Part of a small language model's weights.
Size: 12 layers, MLP 1024 squared ReLU, vocabulary 5717.
Architecture: RMSNorm before each block, rotary positions, no biases in attention or MLP, normalized queries and keys, some layers without attention.
Each number is 500 + 40 x the weight over its row's rms, rounded and kept within 0 to 999. Layers, rows and columns count from 0. Numbers have three digits each. The size before them is the row's rms in percent of the matrix's.

# layer 5 attention value, 256x256, rms 0.147, rows 217-244, columns 0-255
092:419506523473485480467496537478482505466545427435454456500415456498492531511517449537541532492529479521431415456514512553456479488494528526484505412545460514527509507539455531453537561515516511517495443522494487478457488517507563501519521474525485526381517494550561501504564580413532513475519524464504446491430489469537477494522523573459428498520473556531417506487465489475460546534530516503510532456438542470591504471549534571520519451488515561493445539453484579563534543488592532472525489451539546577500496474521502550459517524529455555522490499492519511519500477506519467479460545549448503571500494503408498503490553512544497550499390458605510487480462517389478525496505451482450543434471582508504448550502435457541477463514546508485424497520492574508493475480509489
096:473474478438490580468416558533494470478556511578612446582455523465502516528509516490446528515562500498506440456470569449482562484523460550507499501513495471504516531566525546498432484429542471410504544449482515476515510576538514568527472512442501491513466479431519534457397479506550501468498492537502564502543463496525555484530496431471466602476487516579581521545523451522507457527480458507417528538456537490586493469427481521474485479432521532507458508497527528494538546529493479472512463513491451530481516543474456481471513554548520518479415427522523454468500506439500575458586501509533527504516480454549516470474522533546542526553497464465537520474473518504532430486508492491458459525420437455460509496486463537536472521547457532548485560444464501514517543594461563
087:541448546488490532532521534543557476494485519556468457522506521501524432522525392502533518477492498508523515519545476409565539481475516533490482557519501467565405457508454454462508502568510524472513499463569528593542487508497549448483561497522517498483564530499502530469501519473495455459546460493488521507472438506461496520520480507533492541455462502494512533502522475533509520509422501519478586517521438478485477531504449537503553561507441487541377453494509407541477483547546543451491580481532589492505509525492501556474522484554460525521501460621502520514460481527490496540489447541539517457524565458475541475507523550540403493498612441430492468534502476440436440519547530451440562502549444482470572462503508504507502439470403464524563435537506533520537513533563551
093:554505526488525494547524520537526487414549435466475509405431470472516577471547456538499502509573559480470498526493460511574499481541510475463406447485500536531483439483480493542464488529456490544506587528479540474557410454446559492470486490509479474595517462520499437556446517545473554483523487454510537548490540536481480542468492503507523453460589559474516530498453483514492593583530542518510521543587545489421509474477486462457525447498551521513519530478463510537468488548516447472501474482487479474478499511497528493522446441422513446552521477566581513468479531493470492442581485553498545534470502464491555430489417480496454536501507500509489476524498509542505501586515480557531386503511465550532479538533500493564488394505509503549494487517461425474519429538420522
093:476514514459447467546520540476518490557526497579486516487451531527559521512501482453487490472494464529449551509592565448441581447473526467459518515525544497550562486512512534497521502530493452494466566511557475521500463511430458568534540537435538557516514500502461486518437444485465443471500535478428497488586483566502498552536515508526556527495529510417429427471414453489469513457481435570479451520465526514511562464541497499539536543501504480585520536435504477474439515501456545542493448476534469432549542536560429482474459481483524516476491560497528483502506518474478483549526461441458535524476461567481445484477467450513531548457464427520452532551551622510468526528588453480471549483509495467461495501535540521589481517506472517427560424553533551499438445504472499
082:540450511482484507500538481478460467476473537446526586432546503514532445530530502479552578488472565529480578517534491486503486521417498520507456414509528492505519459463499510558444531538515566527469494521545471465518489520513528512501483501470514493533468518496616540443461571490555438466521488491518461562513578506491522594576450574452515566494477538514522493424516541554449526505519526485492445481426495521458457428392507490459456544512411432494521530527468545460476491492521521554436506442477480556490481499488545511506464499439494436482507449469522456514486515522524451473457490427526491449510538537578531550540500520488489510511530529512514566499474487466460411508510471442491524474478466385526521499494483532504488412592495543544590471500457383498519530507546509
094:511510487567460506550525455529533531498438453469504508552479532504488476530451547503492472609493505596548519543475512495496541528555433549462503477465503546476475513629504520373538514491513475508601444527507408485396569401590477526502496441488501543485551487483555470483498439471489489519512534453468478458448575480493518595524480476465531534528491521539558499465459477453486489475414520461524509530519474415484509483476452545514468547513460428497556457544488476480463541503477544519525469508502464454548452550534480518472461460496496516485489462540478449522530498480525538466459463493553503432583493487536564461460493529504465489456515521460447539536483514508501490523505506428559478455418535518524471541464492525442489514505538479524385521469532513462557443529500437
094:474524529440479451475506485542527596457549509486465521556488431512593415523494520512524490468538488447609569499509462459567433492533573492440448512504527562537503484461506554520534474417555544500525542568543490536496484483488553498450562524542480541489454536558558521478495433527479523526452544472495525527554428473514504497448587499503503520528491546541500539478521464518396514516451410508446511579547442516495537455497539459550536490554507484528561538500525631468516492473496462519538449573526438506531502472475477481447474490551482487492506530525534491499506481466505539505517488539513486459519418479481454536486524494533470564417440468527511533457476572451492557530468581470502427498540494492575481486541453521488471515555467461554488492408489469462482489472509489
102:455508476518484557529494507494553445439468478459527543509503573560405547558480555468473466526494496458440486484535511467561509578441512526588515457498552514524496465525529507528457556471498473435484524509482522508549527489497535470467485473418471471535459465460474485494516599600508460549589565528441511454513507522482563479603471480490492502478492508539546549553516466504545493485538508498521505532516461510518556473514526495431418573488484489458515496538471504462488537494540453508462562563560523419518471444462385571471478460526483460570476491518501526514497488528476563481535443517505532521548490509542533492532433486528534498592520493468487468440498501482542519529496526496561427522473539402439487484451621500528541504501548435561528492459481515550592492506496514
092:526513515433504449467551527506437531497487410494531558495548496442505553446548470480477474518525471538470528507541487539493588508540548565476496492442524496426567477525481491520469424485534493557461494479548480481462579483454481560518510453473466477490453548419574537490496467422523471524545518514543610453491504499515520467556467494530530517500496535529449479481514503492522536482516464503475518503483541514438445537493436521484505549555461493514545477506474533497492460481410466535432447476430468572555506518440466463460519491438454544522539438508488483543492543552494417458459489469555515469456499464578383519557569507535517462499510454469420529442507443462533507486540521457484448563460472530566438519466506579512517445512504582560506474495444462532505538529432567
098:502513498409562493499523484523566487542464467531564465501538524551492449501498503505470486488494494537503454537515544452442564519504519454542508490467512490490537459521503483515604496524484464464450484467497555478469512474490472520530557458603580516540533532564466556542475510481469555494518531587507572512505472510426569524450504475526554452482480487437427486457459433482504547503557535460488474478466475543603476521461495515544477551558483501543501506482551446537472522460482503455544430511498508455508495546421518511484512514511446531574395444491472492575495470465527494525533484498557473514459543523407481427464536498479481585504480595424492448473468507534526532519508514538480503509543436537432520557463439529382505528453493505450524444426581540476501489485510565
090:495475542468489458484495486517452512572533531500503498490533604569537495515463535424468480474516456548515481482422475550474455496485520500552447498596530496510461459582482407565580561436510489525542522469462482509466556430531468566544474492431519485501530467546505445511500492580576465490469491492477511513524465527422508515459485478453438498514527471505502493437467477522439518453386497537466480527549504490493512507546478556515468557556507491526473460459435441500485567495475476557548445427504465573533565485478463508544470458543511451531491466510436509472556518484500472475544494485429511466481517445443407466470515546498564480482538513464583550507573463477460528521604479493462548455530528473507540472460491498413554482553474502476505525457517545474468497578487550
090:507510514458532454514489515489501584493476477572519554432479499487529503563498458479498568473522507490454424515477533495454427397532499490525463517538478535532538516466472538488507610472431486536512505554486477491497464512491442563532567516538567490523497529548511491534515479422487495515478468555527575508429527511483526480472549450562556452513472562494422521484481502465507592508513556498386494503485525499484514453532488437497494490499422469517528427481540561502459441524487505421532458503610569517493470455515469482444448451550535464491501504539536553536540534529465509509552557479464466576466461464454551474549476538525474447481482556487523526471448545554546484498430398501502548479512512444497463589532549434532461493423564507513499488550522504550443485538500477
097:466520432505476443463509497540548502455463513520496521538425439504486509472517475537569440547557516508535423495557472489509472501517551525565562464506512565487478560499531570455504502474477463536499500517540460438539507506524455464500493500523520468509524513533611472389472451454520481455486540562502464488589545456474551448442544450535542529505490453560501529532477531490533526481430462487519483520536480531470467470481538463527508509488474483535554443441469510477514509451522459517458578526525566522411560447444519469434555496488510532521519484530493461576498536398502536481516470494518482459542500420518555511485520541509481560470480419495461457534520477450477532467477535536506432628522439472473475446536415469428498504413537517610505477464522457496490483515457486
089:494580507519507492454513483592536533531421466468461474496489591522511474474468429506516466513517479544535491408514487448446469492491508484454561493501501487429546493528437495474524553468426426488449464510441447425491533548576543517506507515539567466544438463536485598463498564462475543507526516506450525508568531497526478550543589471474546602542439511557510476531479492477524492467373481488469479423522469564538486472494584471533506490494504494510472510534433461520553498498499515544527488500482453483534496518442399472510453472532515441471480523510540518486511501413500505479425519540537498403442519568511435486543469479475503472483467539519514551531511509430445501524525505413493521512521466395462477483545448494489564488488498519534452490568485461455496533495501506
087:488483619578540533428442495549552486492501493456458400560481433548424479477496524539614573486493453478498472484492458512493474598464451541481565496483549451467552461523582513534507514528541486498528536460487503524479484452530522497508568540570514508517417578466496522537562516474525530443511514480486477508486478483577485575458501510482587523458493538593504520549498532471474475449492459489554533453540483549534483532599512473507496529456430467523521544429539495446524492473532449534506526558507547478518517475543462503589500476491494512529534495529483448442473447469500476461476459546534523486455490543450481509540460539463567500541520462486568512510453505491460473480529490471478534421472523522507431495458444443408516487528547461481454469558527540551514501446497548
098:512512548485562540487500466503550570527528472454476476472487495581541487515477589484546567506546543508503436432547440499478602503515504498535549464463519489442501469518427556403423475509475513545530548467441461461458479503507522530545506519481466527566537541467493513525432520498464456472544475582502458526581413549462575553557462395519515562415542450597477529498538482417513514521493521500534545458517464577451469474514502454516562518453492480438556544526476512531555507547485386490503557461532449505493452567450471476464501555528543488505526513499448461576479538490501460566499477520427454555517503517492478477439555523507514516454522483538508498486548497537467476568517514447479457492497552482480554546543482497473522505480476536452497538470519527469463507500473494
097:493544503512513516462561549556504502520525500493494553484473488502485566516501449541512523510495496471538510646575457535457456478483388475480552442557526502517499504460503435505398571517491474490498528483505445504554536541452441496575549504488464491563545540534488475438448531557528494488440490539491487567536505465529419586492550474503565524504477502439502436473525567516464475451539461511519534486513502521450487524541498415573527575562549520530432528536467481507524484543435419521457505498466467566435553481537517487516565409506462473473480484485525424452480493499487583534466519510433466493469467460511492519560514430369495485564474494537573482502435489530464490515497533487493482513515443474526526514519495454565547519558483491469496521543500505528452528452506520
099:528498513487460523440482492537496447514516517502453463505364517549449495546517545416561567545525494454429470549431529485473478509450508530488488489478526485470537454492575496522497510567474531437466576484474515525592533505534479514476461414515546471495432531506481493535530554539480504520458481502482490545474489497494531532493414531544510452488525555598611524502504602478474485507480472548484462476511555538497482538448484465550531428520525605495550557490479504521571543468547493471487540509524538549528493547495441565453532489433526512473529525504545480596450501440452529464574476522499546519511478462461461561493472532498534586489488514461531458461503489534453467497505554445490526486518481430519571486480444418415434540504526516428463478507504483526553460487488500
090:482560483536510520402495472484573525520499525503469397528498519529462559516478546559439547465478418503540508502498579476516525529467468512564520439526455559481528473503470490548559558500471496520465494544550545537491492497439522475467578530520503533525479495502500536541538467514450460478534474484442497512529478528493465461436508462453449508465428499519575513475534496489400486463503503479549510435512527502515493499510491446568413451461453418470520561475540491503532480459484471425492441480500497523553536530509550573498409496545540394476519473457501476475472447470497446493495531509562483498515509493482508514499491486500615471512458521435499433461490439566549399431534394501459528516551584485492545514523499486548503449482408505556472521535444515551523452523471450
098:493458528509481537499511439490470433502469450469404492509530527494452555469514525540469563539479447526488474436498550494509471529543575527485544423537428523493506483462521489379458550469553556538471516542528483498533493531460407511503516532445520475463559491477486446542480443537549463479473565458485485531565494532440470556550501540460495486461570458495454499501482562551452532527521541452526465476621515523534497576487520472518480530458397503479452496527562516520463539545501504475450437483489502541494485463423468465479451503529540513523488514539512480533482519489453518474504471526547523493533514433458514427545395554454501513509523609465470481471466518466496475480503536487523557531490472481548512494592542517590514485482425449578517456499515444511537475416552439
095:504505517508535410460523543461523515463545496455583465464502516453524437521523486478504496560436479505469427464482508473499544474521533461530552509491540520537461475494497626501544435532471561471500482469466510513565464440433547485650498493536465538479546489470501501529526456446504543461520525552467557462497471506492569526495512451417481465602515546480481488557505544413477520463575509549448423552526515489596466536568437453527472417431483495576538493454502527432470479527558487487436510486589556459488437441543523514516444518470381491519531480548468497508487505468511479460526513441505527472480507481476496528478477481563479557507527483524513480541522528547482531485453533564490502496434486512545483437488505478456490473459519516511529471554581490502521475508467515
093:500476453511495454441460490525485478546478465464499466488454511611462575462494489493510524492456433489514526517503552483483640472531433495507505451485484536513505366508442474475567482540494542495453521470444457466499541463556534556538499448517486459445527457562515467474491494546513528481476458561474527572457560466479504489635427477486505468557422520503523517495523555485485505451446498482513454479521619485537497483455526597519525491466512542492455445508455523527558481533468572479488504459520529512486527525512542482496518467533511529491541487505496449530563504488549480509507491459493528480507523436491451441488526419525545519436470493428507533511498520536502513518585470569547529431541456476434495459526597488469480506464544483554493511386512563559482488483482463
076:481512535528473470425457449560489500564550547525519489455499513528469403538460480484521508468469523533458489526481464508437539532451436506546608438483532519517532559487495560488470553537425445481482517453557478484455456443478502528531477507446514527508522491557487452520469554490512556512574527542542529539522481503455500461528475516571554476554536516504538474493479554513528434537566518600506527475469525522555519533475524510539483547525453456476507534485428484519471552591481497499499455437529514458493566557421498482469516470552536493412478468526538519467545537434441439549572500462518523482531614505480513574497510551531520459536530545506583468476541515480499460514530503461460531538530466470509514557502478422455541467549458444586509585514469546431507481470461445
093:591483561367564442486461545443508449478535459509421468518443459453494451485510497508527475450484495497437442541549479480499411486444522572479526490515463485479465503472477492546572526488476487492525526490454546552567529502564512482470544463457478506519493500497492405523494581464425545504462474475521467485521490471513536505495544485531498459523493459549497478478440514522547507461500425527438513457500524461490501559462531462441474497463515554464533496520526477520520453433509484495537558520540537463512458526525524515486482462519536470459556520431464441546451465516558484520532508460558543483481597507519619562522555531471567496475501498555434474507445489480476496411490505461441502623565470495487513575504496433481537501475477592497562489435541503543493518539527560
088:523476517495558431456518524453440503481531529487492510452514480476573522549537493537490526515479480478456545535435542503499466510521581484481446503491507485530460495395555514561501507456562495462475519472474501598538507484499459431582489514538482508512481456509534433466461571550502533527541419431509524541492524508438527539480542557513487431590470562542539489448515483529541484448514541492546502493493375429446497579504508476514594504480517513444514452603522501529493428533499562461583469557465542539440519463488487437527607461499456464544480558521460439438464465452519504519491503536548431495512478495498560455486473446551479518574527467429501501510518508476493460496548523520442419505516472501510498510480491512557559512518497580468579508497508527519548476513485501
101:520512442424486511546519542541528488464453549584483549476494527483534551490486422515511524541472547486453481496480485484440562502438517494477434535470483507401458448519533558528525400521550472398534513542516541516552533496547531513444483492595550466505491483490475481562497531539421513544506487515504513504516496468488484558463547548553452494562528491466445462493431498499555524607537505470500515447495530518516533521492532475514529508522525465507523500602465443511490491481551541492500564506515562474502461454513490421605519504488459524590509489490539482541467527433478462512511509591558457543514542566479454524545452489540425535554541531500535501523503487551498540518568467514523518476486445471532389499497507510496480461427543628468427464490515506534471468474501465
087:469475440535432483497479513531513521487532478553540538551509498577527540525501462527505487511539516515524509491522495475548508547536481487510491549472454439545485528483514501422467455456524509560551504406461473499544528479514590508481530484523465446519468458537463563520476477491513431555466451468522440592557530501508552443461424437604430466525488541511538506477539413475426540476489487484530586536509527585532425534507449511504461553533483500498501489537491542451538581501504487508511537434544491510447468419535546512516541559415541532542575480525564435462499580533509549514482532514454477522448491529432519452553464524538465475504481519412550542518502459506518507527483452417446451483528489511516520430533460487454480497533496507477570422479497480486513393463524502
# layer 5 attention output (transposed), 256x256, rms 0.131, rows 217-243, columns 0-255
088:606544525538498498520473454495577500531438513480500509490513577475505479547527488517433505515437579447534560514497495467505428476531450480556480441454480539481491530512498445536469531537567524480490511480512571494585487488490521511495450511461457478600438521463467493532455437558399494526521502548572542544545569478501512472448542431480552484527532486446522527506555500509436493467501576484558487509558498517451459474413509503533469592481413452515520482483508522506460499467484462496513510515470431491526499502533535482527519496455521422487502470566439501451515506507553487474543408459498445423458551564551494464520544524497532424497509543430519472528526522489544573563478535481549465496485424531396500485502588540500478527482515426474494516463489445504499501494438444
093:450558529595520433471606448535485520491429547423471602492511437573457558431464481517460497540519441566536555520546446552555477494488487489511494503566516503437482449459481455498467511551495461546480421527519581535518522484472423444554598471452535507484551499529477523572566531482501415549475513426492476480520527449443480478496469450500522508453494431516447477533418528449469461484502512505504515461495517508490487523502507532487538451616540516492517495450453483500471486529471538528512512495456534570499505452553496495566464494473554478427565546491486509534517517513539417462457511574484477466478499531478454531527464540451466502542513461533425523532487502471481532556470517456560572491562501493515507517516451464499540521488504476495520485503496502423444473451582475
083:445502516505507510487528514519411497472501509518543537477553492463537455526416559492482472496505543521511522492499446516463472528526530474526542526481512533423539526467571547544500481439431476500482504506424470437406432492438476547514565497540457458513447572530541558614485576534453526523488461468550477530545505476576530464533507499526515464549496495525537495465446466412509524506489533500474440470533582511478500453608575465489509445424479448578580501458485570449533503493480474494469460543485502561456560446509456466493490468503526522498501477458502528521461551542490523490446557450500519554526500592442463555518478476484558450507462540572503564471570557556595559515474546440520510465463442556495483532511442458485517545546516479504482514528506515457503492518497468
087:476515486507523414485505464443517535531438511534545598563519444502535462538521503442472437534464533447506480517466469505450535511513453473536530526449535417499516562528531537475571488521529523472426486477521474558513521441554499465462499534515457496509441486449556480514582552537465474504461515484531404439509515526542652490520526432465503510513419467567500462519507498439457503527425484484540479508380388564473517490526532509503443530513434460570456503461519442464506495522472519466464527508463511504468494514502463531506518465564464527477511517501461500546512481495545528534466448498456542520522499490437524486524528515475559470491455502496496496545536495523538467460512440448518543516418516452461532444463496473472516570532531557372464502485539577481477543466566462
091:472507488529474449541473492508523493438531547464527491501510528466422473472510491459475529538528496423547479518440510503508428494510507521486493539516498491451491504538510517529510507533486538428519443460467480518412486469522472461503440442538442497472525568529530491482478510522516591508601502452543542536428521452463556531497411501494561512441464518483450568506543521507542603538471572458474463481429492497522495534470464512417471447541500525463496456539544466531508532523484467430420524519544514537450532470547565476523469516498492423519444482554460527506541477497497529505456549583434420540458485431558550571487571487485500426500497556520562454492496443449559475505506504454496410506444470550530515518431427402476490535509470468547461521477528486488491598477548509
089:438543519473497536446450563501540529490559511581498494513440434491485533473469507494529412541491476534519470488517471456493518543504560494487511516486533512533476501523473468501484394449539480479550582432471527477469480430494479520464478514469519485477498473515493429496456455519537470475449483453494497441497448541552434384457563530546441471463506461540439527470553497519535513567480454444489534468554507459493521508547496540538459502507538584419479524480470443497555533503425535542534510528502543460511466475475510490540504490529512509608483470448452470588471442470514473505455535552432478470381450450454478449523527453431438454482508553525425546480535462430540526503489503528545525555538469539498487577516478556511597528483455447447523555482529553511523481518493478
103:455527497503495503508512492523541504465461535526496466420449530463434527493544496476440521529475528397485499553512493534542521516495513460471507515559500423444478430486588509485448485449505474489496510525550528481605489530529477411509520588546472526435485484538473526477518545569566564482487515531548470470490508466492519477565527488389470504522504524533459510472463573466485510466518501443449515467452548500530549441541522553468518488486493547543433540518478454542514524469465498463562544445509550516511531484529487485570493480465475488539510538522454459474521497548457523436518570470501462411503547496511550574493578522400483426530510471455484601488572505522448502510519518512486496518546454501492541448458532437457494442447477464571630450471504500489500536480487601
097:478377533559509551527485452510531449479518460489531478518514524570466582469521462591453518496525537548481402522532579534467532514473440547486612534515469472485408572518487481445485466525480448472465469472465499460524502429494480512529466482415450509485499514489456537548517471463454505497566418498481538534528591551466541488504456537482545529473582530560588523543561551501518518501500527496577541458483447526428527541519497487485522525536543428577540533505556436488461514519453529484454496528521493540494507535537513541506503467506549489407489484508486524490494514558488480503496522460499551498476596560525505517520456543477569485578538510460519478613494497469512470527486521511545467490528509478454524511471533398477528540491532533435515496524518489451510506568563493
102:486491533494526475513497510485465505465522527558540506529537483438542460405518441532469479453544518513496482546434507488532491479520523491413503486524527436565454526502516484462442539499563477534450450486532482487552471499495487489528522497526492514428527556481478440480553447443491475545486502491484472555469469441536493517474529499489461535458425516576460410559501535513466537531503498464483553476445518481443471477522505562514496440570532557516487494528523549535520440489489533441589484411450503558455519499545545409491536498524475500452477574472483412478463507513487501463489563551502505431442478529441486562470592562454481521526468504527496545509434498584487466495522508474488536428577464549581431509516355475543514524467490542455514516494515461492428568558526442
095:442539471515435485518477463503434490520498491563380450470505447478520418510432538493500434462437552488566427440504497468510439446511464485526588447514552531578427429462530503492526506450518555483515526486473574479460489389529519518548502520497527513495521478495472444483469531558456469455500489536479483489533474463531519493503546472462470493476516514504486493546516523456440425551509512530512526487460459567510527447511564495488504491392491466480410491488466467513566501450503532501465540525485504468507577422465526543523533514512489411494455505493473526488536478489516532514485485555445504469400529522381562545479512570484496528492534516517528514590555588437503530465509454519494594458534508528466552501499551435507498488524486514461534525535552532511491459521557441
097:492448451562483511511566559495530476462473526484456578561404548483520574495473519538512508491540519491516558533483538494492446527509507478467501578567505492501496547463451492515490480510449521519570482494519499541496558439526426500494481582499448545496525432500558491474486510469488561532440486409543480508542534493529477494423496556461526422596505439508565506496529517458431492447483567535498535543494498456494489458509513491488502526486525544551485431615401517494484503486486459564436549496439501460441496442550505510454480556446539490453590555452527523481455474518478481487472471490421517534485456527564465498480481488490488476459489432513578468530445527494485511509487500466499453495532511416574531436512590502525481455492513495461529542592392452510505455507474514
089:462564501496518538557516480463443557500500483493512451527488447476506475441430433519502554477447524496511527480505483483478504535425523465528488503486460552439602519524458462434418478551551495463506510499515524492542447547530508429521490583522450521440582558536505531481432541572497517473525526449529546467447414435463495460492520556557468434431442476558475481461540509463540553539553553450510523483516463483555467539494448587494546436389483484482506466447519566498462500507491505461441472512473484501483414482527540473478478515482529478498479566516474510546464466548502467549432546530557531483528470560604548543505511490509472510517457439489484479456487508534494453543421552516508446490449448517526490570537461503501499454477499459598492492519481464548443458509458456
086:493604471539533488538485549545534490506511560542428473557478529499448464498510459513592479530445513506544610552415522506465528504476515502499553511455487549468458474536540532517560436527503528457543561500466458523479515478474442524501463409453468515528554514420500515530551506497444476506463520484531445496550528533536535587481474523416510473508444455484508495545479473438455466451485516553511455527461431492479474513471503507528496559489569525486508530506476483550459514452458460494488545503430438445501520578480628548486495493552468512524477476447449475480533420502474481538501404568511492502572437475625485482540551485569475447491462483474516480496545508520445534571459564483474501577488449526550464459447482523502477499537465453527485534432501491496492496474471526
098:487549534519507500466527581460491506478574414487507502537521545445455541485508559487513441471505489443514547508493489489506565515488435481495519473440541529491479435509455502469531445526503454432547547547490589525521468500532549419489502461443536498590482502476454483505553573476503499474547463483534510533523509521559455524591514492472523524587529566543554527544504439499437550524520456562448547482491481496424490524485480473447467499533466466550523509628513542478529510487413609403494476521392467479513493541506462563467484482473470441522442558457556539451487502532442549506528489493543529549505472479456519487476429507476575533513482490468514539530511579481503491526531501457471536392549533547512468504459554482552484450514467505435546449489513518538525509510471488
094:510474394501508461533526426465454467451558480494511500526505413501514499458460566522437495429537537496452447572480463546507566544498464499509442521536478575457462466509493495568439462546538482469472511530570486535519428493546491403526523461524446501448466500515522424466497502588529496436480429513516473510440464454484468429514462493502491409475559530534501543443468463547555488561554462473542567518520567501490459535455449504509470509484481463516463509466528556459523498531479579460518537482535522560503502468537500558497555522501540493502541490488477462519523518502441498448503412478528549515559513423466479483524524576419494553508578494523549509440526485509495460556559502516556447421494485545479472528536538543563468530500479507456517474432487588537485545505535560
097:510428484505451521525526467470420518486519520446458556431496490444549500509522484534412527450543506482487584513454405472531585444506542455508559531458468539464485497510498528495537530424512466469488516533519484469483420559570488527461476441427489425538520551535481453463449483485475478492522518489458520512494558496540518426523494483513422531552490516541482549474480492505475520519524484463467534564432464519451432461534558478463493562518544497436566517582459526530474499530500532492502505486485506515513558493503430509553539506529474607383462532458506445516555545423447503474492520483485530511516521455472549550441491536496490532477495491512503497513553466511579449479536562458538529598479493538564521496489571460516429451417462539485493457495455523434481542544581517
099:498526486545404490503496543531463462503493551472498481537551568474504533482514462490443426448457405440504538502472570488468475546502549468526501531597486540509450513553541420557525563568494456454452482497474552524485467509439498500485498476519502442458471449553507488477558509499527527494456510498502558459436552416519507456464528529437473535529476492525485510467467434542448507484463437479520505456530470471518473566498490458562490493553474509535509464480479523425477466522538556497517482481529513481542564438548535496588489508469468519469447485498557527444559463536496553484483465440531537454463482507481485521475508546392451439547457475442537498550456537422473456440510488511568516512458475522495546508460504407500553509446515394485560450536518483538533458578575428
096:527448507492452503481466451445515492521592533455467509519529504482447459443448491506496527494543512522405432444434564538559523507507529509470479528439482484471468501458490461473546438507453460493513477536528463436564462441502507452434542486459523507381497479483484481494517471499441459510553468479491510471538489495486546493496520562507380501465557493533462607530513544536567530524468501509546427500460450458423482532498551467463530388449485488530474487515532481496463528477583594502487464510497440469536429511569472566474450536503492568547560505516564536449531550496529492541548497519585485427472542526472496472461472524464549491477507491521498470469522483468546470433473537460557480500521544486452546493492472622523469514481455484527507501452491548436517536554519545
099:489437556505532482568541491460471435438510538564470553473620522468561472457526457512500479477476505521508448523491495443583527533463469481476505474529485486551431567517511507497519480535513459501488521471518519566496506517465445495472523482510539534472516492439474466476521548434521539512526467419470486426471517517529495561460541523500441517540411479478416454455506431547524491554477538471516487542464488521531537474494590547451458558532431415481530501508415572478532488539565565512495524455496529506474544489505521486534499543473525579472497586499445532466516589533481492528422467497606500491492493576501548502469520446473518444515478495517513437529455614427505537467558553486429536531510461469414457551486479489489537501468480525471492468549469494517505542534564531
096:503414471504476519493473567502506449460523475504436541572520574415483540446569423458537504421491537552431551483534464475489495517522565456473541539465535480485514519574493500510494526506518602515436525546520508456483500471580478606488462505490540526489525489510512473552485490417473517466525547551531529515516532463512480519524459534471519521485555412424502454531514531473492503531494569526531530572516559469470483471482505528435568544521528613454529441484463509543443510469472459520535571522483535503480498453542476417484515499477427542464475492508400515478490519513444522521520510516404525513519461461468452463502532478520435513578515459504523422584495496448474558572509560526518517468492476467540458442515490516461495486456485477514544533471552456554418515492526450
096:501582482533482464488517540483492572488516604404546447470501475480568504550555473529482420472535514500499548532524466536429550440528505525515545537469538487495519516513474477478510461534471520515504501534473550480480513490468562561489524529505534500539410467521482444452542552530513508504504415500499524553463491450561521466487536439523468513468416477499543515479436451466562483554477498532451563521524488485463540424452481478492516460509515473607513464477412477459535453504526473626482524454487513474490487499545525483501447472457489517500502423471509441503509524481516465510394517573462524444476525536514471485491544441501477531419484480572539501462533394486509527528505490469477542473530492461436523493451487579488524540569569558479463558481470534461432458611530525
091:400480473487508540546452533473469500508475505503472520520498497481533496472516563555500512528492504516565574530517468499502475538554541494486408411446479507509532578554557447457436467481490470478502555521561499524478463552520467548499477434523530496540472497558463559497516577478498497470500540508573432506486517520444479552585487542505492517458499510476538518488508551489406497500453510520508461494452454498507444500456488516465439524530489572430410546516495501460464500530408453562506496473477501476577529575468497473586574482474522524476430589495567516507518524555441509433528571535555499464461469512595509514524504499512474422508447533460481443489461430495471536480560477408433514513592503576518479508533506424493497487498508523418540510443518495492508509480503572
092:528526476459536567461473537438564522441484562537510539569480487467470476560546549482485475428476527500514543503514439491476418461523500479502484473531493501466516637511433491519466474500468460416480460587512567492537522620400483487463497594509492479560533478505520519527482472521455519530510557450548488456482478533443524463422526494450552504459548414515488499465462490554503501471554496515442512462536489474490424478496512489479466452503401530455523492484477517520444561448510500544513516451453517472480459508493512446499447529468467462493533497493508590491478575523426533544464475495487495540520608530514510501498555536462477533552507523553539503437532523433473575493497495517493530470426583490549536542551431460485494498487432564545479494547505505498503478432472525
088:435490549530485496556600542489567491508511549448498479544520555438544529433476498478615474511527512435536513565513540475489474469561530424518423483475459523469479527478519524466476504471511491457436503543442549520531563560532435500525481522517568475468518490501546508492521456450491433501507464534534562491504522565457457523393485517500506513465518505482422498489501499423511561487402435436470498439491551533432528559479509529528520516464485526451475510497504514531410461496538491530469571457506502454493513510544530560561449509472517494524480493526429504551480464542459527494558442590524516556495452511446464457509519542560471546532501510523531484489473511518474563458480436543448431425499527432504547493397559524483464483539579538529451478495565460507504474520540537
094:488462503575455537472566478480458509498494541520517516510529508471547461541511441422528519559538469517575565512422532483545577472543499415546443479508460520504515554523471467556449517544510511560473503584547513519480448516481434542586506455523513422499526445519498512485511504490549446543554485517504543508471429514492468542486470601464522538492532521452493524471556529503442508565514536494509441534489504578510516458536479584515489446574526461552493533543533475498466511512507492454504451529503542475420574514492458542508558519562560493522460485590508503479530581515481497510453483511441524506510451503542517475512453490480457526496485584482558525536490586476564473510512474468573552448414489521466478464496533545593471514469484454534423434523476568424537547515491459
093:542531532511500603539505510574466492525544413514540490517492415485447487436393387462487487477444567554549435511482495458491574481415484502487479526551435449480474505572511529485552525460545494438522499484521492463504498481552514537441512506383486455535516526477440559521552445471445477528556482477498508525489479463599515521465490435465478534497529513458469523507467485531433490490528485454415537511439466552513486464546509469463495486473498462569486511430478475481506476499480582492494559522505482495501472484464513509463468518497491530492383467521593487542476567466483499490521548551432506459489493508508490444480508488459513500513523539577450440526456462568438479460496530506496589549513536494547430510449527502529479506404522507492520505517439547466438523535537497
099:519478516505526474534459508523474489487545384443532543492526456485481474528510563500488511479583501557586476531533523518486482488539505501481552528494569449520517524489513427505506523507469527572525531500521520507425462528425479460503426571503517503548465498545530528514498472486479553490527560427504492449532494497509532535519486489499527441548497562548542532485549547513521538366483538518473487572519464534520475480521476480550483501481449541456433503402537497441451552500519470559464504515432469470495548495504500506430558463502578538487440526536464502527556535474571506446426436523431490509466533502572487446473519506542570444437447540451485484508470511446446450485417477492489417553533480501485603524450511477545514464509451511409500592526517567501551519515447509